config.yaml
norm_eps: 1e-06
rope_fraction: 1.0
init_std_qkv: 0.101
lr_mult_qkv: 0.4
beta2: 0.98
max_grad_norm: 1.0
warmup_steps: 200
decay_fraction: 1.0
doc_mask: false
dataset: "wikipedia_en"
Each number is 500 + 25 x the weight over its row's rms, rounded and kept within 0 to 999. Layers, rows and columns count from 0. Numbers have three digits each. The size before them is the row's rms in percent of the matrix's.

# down: layer 8 MLP down (transposed), 512x128, rms 0.246, rows 160-190, columns 0-63
# gate: layer 8 MLP gate, 512x128, rms 0.268, rows 161-191, columns 0-63
# up: layer 8 MLP up, 512x128, rms 0.271, rows 161-191, columns 0-63
down160 103:507477509555508487525492487519492498488473525491515494493469510490521489522459513531473528494507519513539478522491541479457486493470502505488534529510536502519528512547493482521508462503486496
gate161 095:494423492489502466460520551530484529486492485509488479472499463505463519504467483501461526520494516489495543493513511527521504509452516470528530483511556508520470506514474549523488526537515535
up161 091:498490489485504486483475507505516504451476518511467576520541499517533512521498490475517525477488528513500496510478461496488501457467506513536481488515550486508455500513515476500469468490508468
down161 098:522467535473505465465492490485491446511464495547558525492477505494492458471462480483522451500486506524533500512495486453507499502474471515517436481496513526507510503496463472495474531504529445
gate162 100:479505520432494521498529528540519510526485495479481539513527525509493516531458510506514519534514499551510476459507491512453489516504510466499505471480506475514529474537490467480527512470538461
up162 093:492517515481460490492491524492554469528442581451523488503515494497520507479475504505530501474455496533498497537476530456517508511472478545514560531516507551500512495470512537518495462544513501
down162 099:517458529489531516464498499525539511525473483441516509485524494492490498507522511463509512511466529479507502468451518502459465503523494492540500489506520470470490490479509458529483503490524536
gate163 117:512471495523460500514526478510491507497505512476486508496499543543484453504550473471535567556501505501444485559501515524488532490482480490463528483501504497479499495471513531522511501520474504
up163 112:481491496471504506513504541511522498496509500508494504471508536526493537473512430512486494527444527468492455490515492504512515495534568481497497512489486505511502499522540516500519528536496450
down163 112:486516471498468566484490501496518466492493479524513511486528469465543488495474535494528519504505504492510522455494529498472478517521445496527524496517534495485498513509549513502497505557519490
gate164 107:503501470481506543534537492495464479527525521501519483465515528511527571471484521532530505484460514494531494510529522482529503498503540520508507513533498483523474527509490557471492479485513473
up164 103:499534529504504501509490476496467488473490470438430501558498523526438469505496475489491497503480531506483499510505489537530483548517525521497487456517494523496487565523489508523517533479536534
down164 105:523502477481430559509520468497510479527503489516518502508461511480534494519480491476473508527450474490493486518512512467485523483503437504503450485509533508491531465533475437491466544504488513
gate165 094:496526470488506459511478496494511440528530496479464516525537479494489536483500471542510518540551503563515476480502456499508503495473513472471506509542469514499463508494495482535517490516471525
up165 089:534518498525518529441455471512498517488478517475509499492462510510508514507446490482460445487511529442539485499508548433490507478511523507511540503513511497497514494536503497481522503521505505
down165 095:461478492487510499492524512516474498476493517483570555494516481531489464520496462478492517519485579469537490494488488518474505517496520537487578498522513520489508525473511494494488503463506472
gate166 105:514498526536525471523462505514482535545529490510510493533493515536476454497506459514482539454457460488517496489518482481509510510507462513520575500481517471533518463479461470508516480492499468
up166 100:508491523478556530498442517486464515474517476482506517485495487480524474539502467450497520516475526533530543514508513521467494475493454505537524504485532548487522513450529496478506480491507532
down166 101:502454499559463474513530525493479488541536515489560472500475468491484499462450483489502490464457457474502478515539491482535454494479525544505481460490483488525510476490523503519530485461520492
gate167 099:519492493478517475506481501482487523533464515494465525469509500510460520511498438515548487490508486506521531517554486524506488509452497529560493462509478512494476524474468458552482498538471478
up167 097:517481480455489473532496493485457552503491483502499521479515505500499479514449508510494498470489503465493463437511492485472502486481479531476506479512514517460511468490467472473497507538484481
down167 101:505512517497484543490474483549539506449475466523487539481516541469494487506570526531504501523489487516501501470499498535493519481493532455485550481516531511500516486476514534521485461514527486
gate168 104:515485488539499579484558505462509467476477508515495492491477549511549455476512504516484469475489496471516515512514526491516515443514469485495507493473484507495479493475453498481487468519503500
up168 103:527447537482493484488489510488492527497489517493467447521505464507532501501491488545476472510511492529507535489493526504499464549467495568535476486521499485493513478482488533514532487509470501
down168 103:546560487521489521512505523509535469542519524503477504525487478490467532491553468473506458493458500512497500484453506486493497456493460482485469498482506527502526515501483555497482548523563498
gate169 101:509497507462484524493503505453479520496509524488495487438478521478483430533487551496465539483435520480492503492485499485528486544500505508539558500552500472505548516455529450481494462512446514
up169 107:502501507506541514475504503496507420486459434511488547461484504474528486513513529503501515492481525487462494527503486495520522536496543545467467489416495523533515541514480483507491490485534483
down169 102:553489526517510501486497450491500508517453519470518473551491502536497474481489472501497551516518517512531526503484536524481488501535516470477513516505523523513444502508523489516542501503475475
gate170 100:541502455510541541524468503496446528551522520525477471519543470497517481512507484477552494515530510501507521493533477535468534499489509485495517504473498509478502522482464491463485448501491517
up170 097:508538471487478548506483490497513509475505497494488494504498527479516511472510554496515543533512528514536505494492493460538512453488542480515489497505484484493534523497488483535450470477467439
down170 102:524526500509521474511498528501524504528526490473479472555486504533505484537521469449510535469489507500466481503480464507451486494553503430479573477514493462463495487512552501492466489527528486
gate171 093:523516480495496511501513512466464488523476450503543461464463473519512535519526527508450505514499495500491510471504483520479552507507540504515479484507455468557482516487499489528486472485515488
up171 085:511550481461493512494495507498494492509498476480531474471502491515482550504496484489494534555491519510500502466500517475534503505531497486478487477468522536497501524517497478503546450522490483
down171 092:476523511467508470476496512464500494440529506510528526475477487445529467510509539468456500507449529505505555508480506497519507492493499464470500490494486507547463492513579486522501517504468477
gate172 091:475497462544487492541531510477527511507504471496494487467462500490547542518484545517505495513486474493466501493488480520522520522496455496464504425478416510516477526466513493492526497481467483
up172 089:489477488476487514514543487515505530480487508466541487469491517482509493490469482467474489541556495542524530482537508513497485539513500501455483508478470491561457486537517463482495516547501497
down172 096:470474507471520486527495471527474523509465486486534513519516534507495490485481502544468496536488523541582505565508529503506537479494474495508463472512492523480539516480479551497478548548509519
gate173 104:531494473477506503523471474506501489458490506500477505515538476533509517495476522529495528498466487467502490486459469484526478511462453505481522467503461522491491492488515510468482490459503486
up173 102:458490518505488515503519505489490485447483463475479494495473491502535507491501492501460487467498469481490513498447493494506539517499476482503531457476509509479448523473472530498526518449488472
down173 101:488504534474492527471492503529504440505476502524505478497503531512460525523473512517508503484485479518483449487478476478518480517510529530449526509495514520461480465521513479517480496490478475
gate174 098:493526516500456494484494510529475479523519507501551516537521516512520516468533535459504464524537476459489514493470536475481470469465515494481497487489479497545489529485496500483462472490493545
up174 100:514483481509555512493479463493500517519466515469550513512478537493511497509454550504474492530505520502504509476468511519515485493526508489515491550457483462515489477573536473504471489492517481
down174 099:466516471494506497492529532517501490493484524513511493494505473514538523495479520486453542534486526511491476495522472482504537491453483499525511509544457495479517520492490523507537499540525479
gate175 093:528504459482489537520473451565498471498524546462505506503532550491504480500535465491521453496444486493451521458483516476476485485459480500498487495502534536528507429467508515472525491457534475
up175 090:487466539493532490481455512539511525504492494515513503560511497481467513479499472500536547491512515521532485496520469520495569477455479497527501443518511517467513507506514523498526503524541498
down175 088:502476485492489518507538465467517496499507488474531499504501515477488460469492475530508505520496433491510506553500476515488477469483510512534497491488541520527548512532554505474489483491493491
gate176 102:481490502454516516498474508504495534491471535506537498506482502481552471534464493509511491500486509534496478471512517505451514499435509488513551526473466483468478452485467463452493511548518499
up176 098:478514482479489516540506493492469526478496501509469501450505449476524485553468485482509505530537482458517522499537502522484473511480519480537555505475482470470545495498501468436509498527482530
down176 106:531457496467474529508452465541498515452490512519502469492459511496482491514465556494535528522487475521532501478503488526514468498509487480514536452502446488520480508509533519514486490530478488
gate177 094:472461491504503507504494539498517495510509522521528531501475490533504489459450472465498530493485516559454476452506494494447498489464483527474506507494530516499489504521504475505491556507554476
up177 097:500516485516465537462461516492495464461471525419508487497512506474491469498512476488482510516482494548519503494505475555503503500504512518534507479532520491524520496487486485486551534469491537
down177 095:502447471489544497500546514493501523490491553504491526541505491496492494499514488486535529499495528529455549469499498497543515523534531515514517526462492471480496485514479522531473502557537555
gate178 108:503511533469509471504499526494498468497529503494518489540491518526507530500522536505523480477495502553509501498518516528491494512552500494486540431502519504513500502504508491506498517537534457
up178 101:501523460541460521516518474557531493484542493543523479491485531499494488480491481468542500477472483499482507503471525527486525527485503521556467525513502504493500551510499464477475513509518501
down178 098:432495496482548529529512501529513548489453501478510587501547521534487487536471521495501434514484499503519496502519502510503488520501417477443512525509519496512498516515525495485474481474508463
gate179 107:522500502455488519490481470490502480438537538484493522455516474522504503475520542483484496513520498521463548476518469491480497476492493505491520446508539471482502492500546522503500519531490470
up179 106:500501509464465476518528503438502535462511535537488481498506489485521477532517504509554506482466526506545535514530502466493496501500473536507495478493498497493505477482487510485507483484492549
down179 095:506486503505522478446544462534528467494483459520531473519533514504451427519483482472471502485461517517475519490462486488484487498482482523509554522520498496506492503474462507478485505509483486
gate180 101:487535470535508540491526542464506503504489527479495491497508521482518466519561488507522489450461473533451443543486506490502518500486482508493525518519486472508474501501495530544525508495490530
up180 098:463489470497479482512469522459496516521502475505503476502502496477498494487497517521516447504484511584500480475465516512496498512494508483523516501498518465513478487540483507499476457476515487
down180 103:442469487521494501457518503487502508471521487533504517454519467525521476496527486496500533501486490456526549527489483468512474513513524476482551472516517500516538493486540494495508498507480521
gate181 097:479505451466529498514466497458536540445537541502498488518489519497491524522445534489523512499523503508498480513502522503497473507494465452502484460481473534479492483469500458488482492522473469
up181 094:468474526473510561475520492513454507496496487500470547504489503526507534511488491434532490481511492475499472512502532447528484503493475528513540502524513535466473567538493531508477456492453486
down181 098:460467508489464574494488478482506532513498464543511496500524482579496514483532492499466457478470503472482492528498508551469510506497515523502515442506511528473511508531504487484550529523497533
gate182 109:505497552486522471473472466516472514526489525481473453536476502521491508519506471552518518512483485454509470472507484509565450524503522503507481483503494471468488483466530499508531504504498513
up182 111:507507535475510510495470482452489533517503481512460542500486490506443501514497481533500498495506489482500459474483519532547471490507474519536492501512541535488455484490496488461460533492509495
down182 105:482477493524502502505512506508492507579472524489514512515511529480541491487489494472491471515563507498466453500560504455477529492504519480484516538497501497494487517472467511503538469497460488
gate183 101:509550485516491519524480482495466527461511518510487494472493487464532516519531499501495507511496548527531451517481515496496492507440458506473482457474483521525471510568482486465506480516467473
up183 098:533499465494481465526499500494522527504519527499452512542514515465494458522524476547456478447505493543498520486490474493525498479463497515541503502498522517542525511500522503481504490486547523
down183 100:524514504541458482510489518495457464502495482501517497498523493448471495523509486465506495548474517509502497502472461502507490518545472467455497480455479494467460521529498479522489514524506544
gate184 105:522484489449491496478485481531484508513518493503500492511549504501505499502484485503472462524487473524549508510534517468444488521513508493516499467479494509498534490475538509489520537458468497
up184 100:506521501473500490453520503528445455501525492504514515497462528469516520524487472519504464534521520510501506518503521497531493504539472491510500425460476524529485496526549480505552502464468508
down184 111:519448508556493488478533544503555514526512482476520498417495502533450496519513509500473461488475482559523433475515490479481530514505490534520491487485526475491515467489492463498501486509522500
gate185 101:530518506529501511541527517489440477484470469490500502494454509500509480478503496459464504509518532494514491484543505488512526500507509533486475517477503521522544533505476517483541473468508498
up185 094:508489476534465504472520536525510553467523496509501496490481478514520543500510551510450504526456488517504463517534520465511475488492510491472491533442454489516465531506504509480516512516503447
down185 102:491508529528497482512493473464487500487518482522516505517519506479525476473479487486492545508459448494506498497507511464462517497485437508537483522464510484535503514528512491483519500507526503
gate186 097:494486486484521473526466446499480537482519549503530452497509512515489467513496489505526469470538513530508498511534469546478477503498525532511513489495529510492530520492476488535505522466495468
up186 096:522527464513530488489516492508482493518501498489475525544483506492485494463551524493475520495497501482515507458500495528580501476454531500501480501471478490539530504539487494512464491470511471
down186 105:484491482527538487457502540515502482513476509549521472496479549536474547488476530521494519452468435558456513520490489505508502498469519447521474488468506495485487482489507534501493514495487469
gate187 098:478511495526461492519506508485490495522563490504507461504507520525489464478489477453477520541511484527491531499505476490534505474497511473506539518489484508468540512498502516500505524512489499
up187 103:475511453480527479490533514471503493435482496538505520509541496478475510494498538474507524474486448510454505483448532490544526533504502488575469486475515516513496503538521505463485510546526492
down187 101:517506516523444513527508492473479476481543532506524508468495524494475526528536487550463509521489477476520503534501525498511496494468512530510501493473542499481529472491534519458510478455486520
gate188 102:479456493456509524483443492506471507489503532499500489515507492473516518486521477560498531471496540540494480491514587537522498503530549509487508505514517499496478458499508518477491511468478547
up188 101:540480460514534514469459512514497485498464462492544490468512481507506526507446517492500499500521505489447498494508503507486529527539501478454534462470442472475483513515447473491524453531491506
down188 103:528551518477526485500499505483476499508477488485497459515486502536492475499518478520470499499503554485503487480476525472489490495559482493519468474497516499462521455515453516475505489476505522
gate189 099:491506510522531518477465507533490493467491532480513555506510526491524485446514508469503515485497444505539503505553471468504517509470512517471467523482486517490474513473496506476541484486493486
up189 109:469497479479496476517450498510532541531534469509532504498519548487487507522500521503479509553535537526540485516511498499488523552488473491499538473467517462504521508554485484483540513529469446
down189 107:494448486502530525509520455570528515523487505518526509513517475462545516536509497486499458509460467513453531496516523462506483459484460516467524480545486465487502521491518522503506505477483489
gate190 098:501516431439515519506527509523492499582489577492524519517464513499481499484480495520482548489503468516527504488531533468484493470514521476524492504466487494483490495479473526527508499495466483
up190 101:458456507505500470548505537488517540482476463471532500488471500519458526529488482528496500474454521523497477468520461485536464507492539506469516487537539506471497505479518510496553451512490493
down190 095:459483493512531490516491486499501471467552454505537503489522485482494514479491475501540508484507500500441483509504494485518474494492463564521486473480509510474534493472539547497488485498516510
gate191 099:514510527511524528474512465510497471490490510509532528513517452490475496467490524474529434471483506498532487506513512543498463486535450500511488502528472518457435463523492489515493489498444500
up191 090:473475485520488504452462476502539510518484497511530502483515500540500477484505537521461495492479505497505542439499495509515515481504494498495524567475447504496526537493478482532517528485460511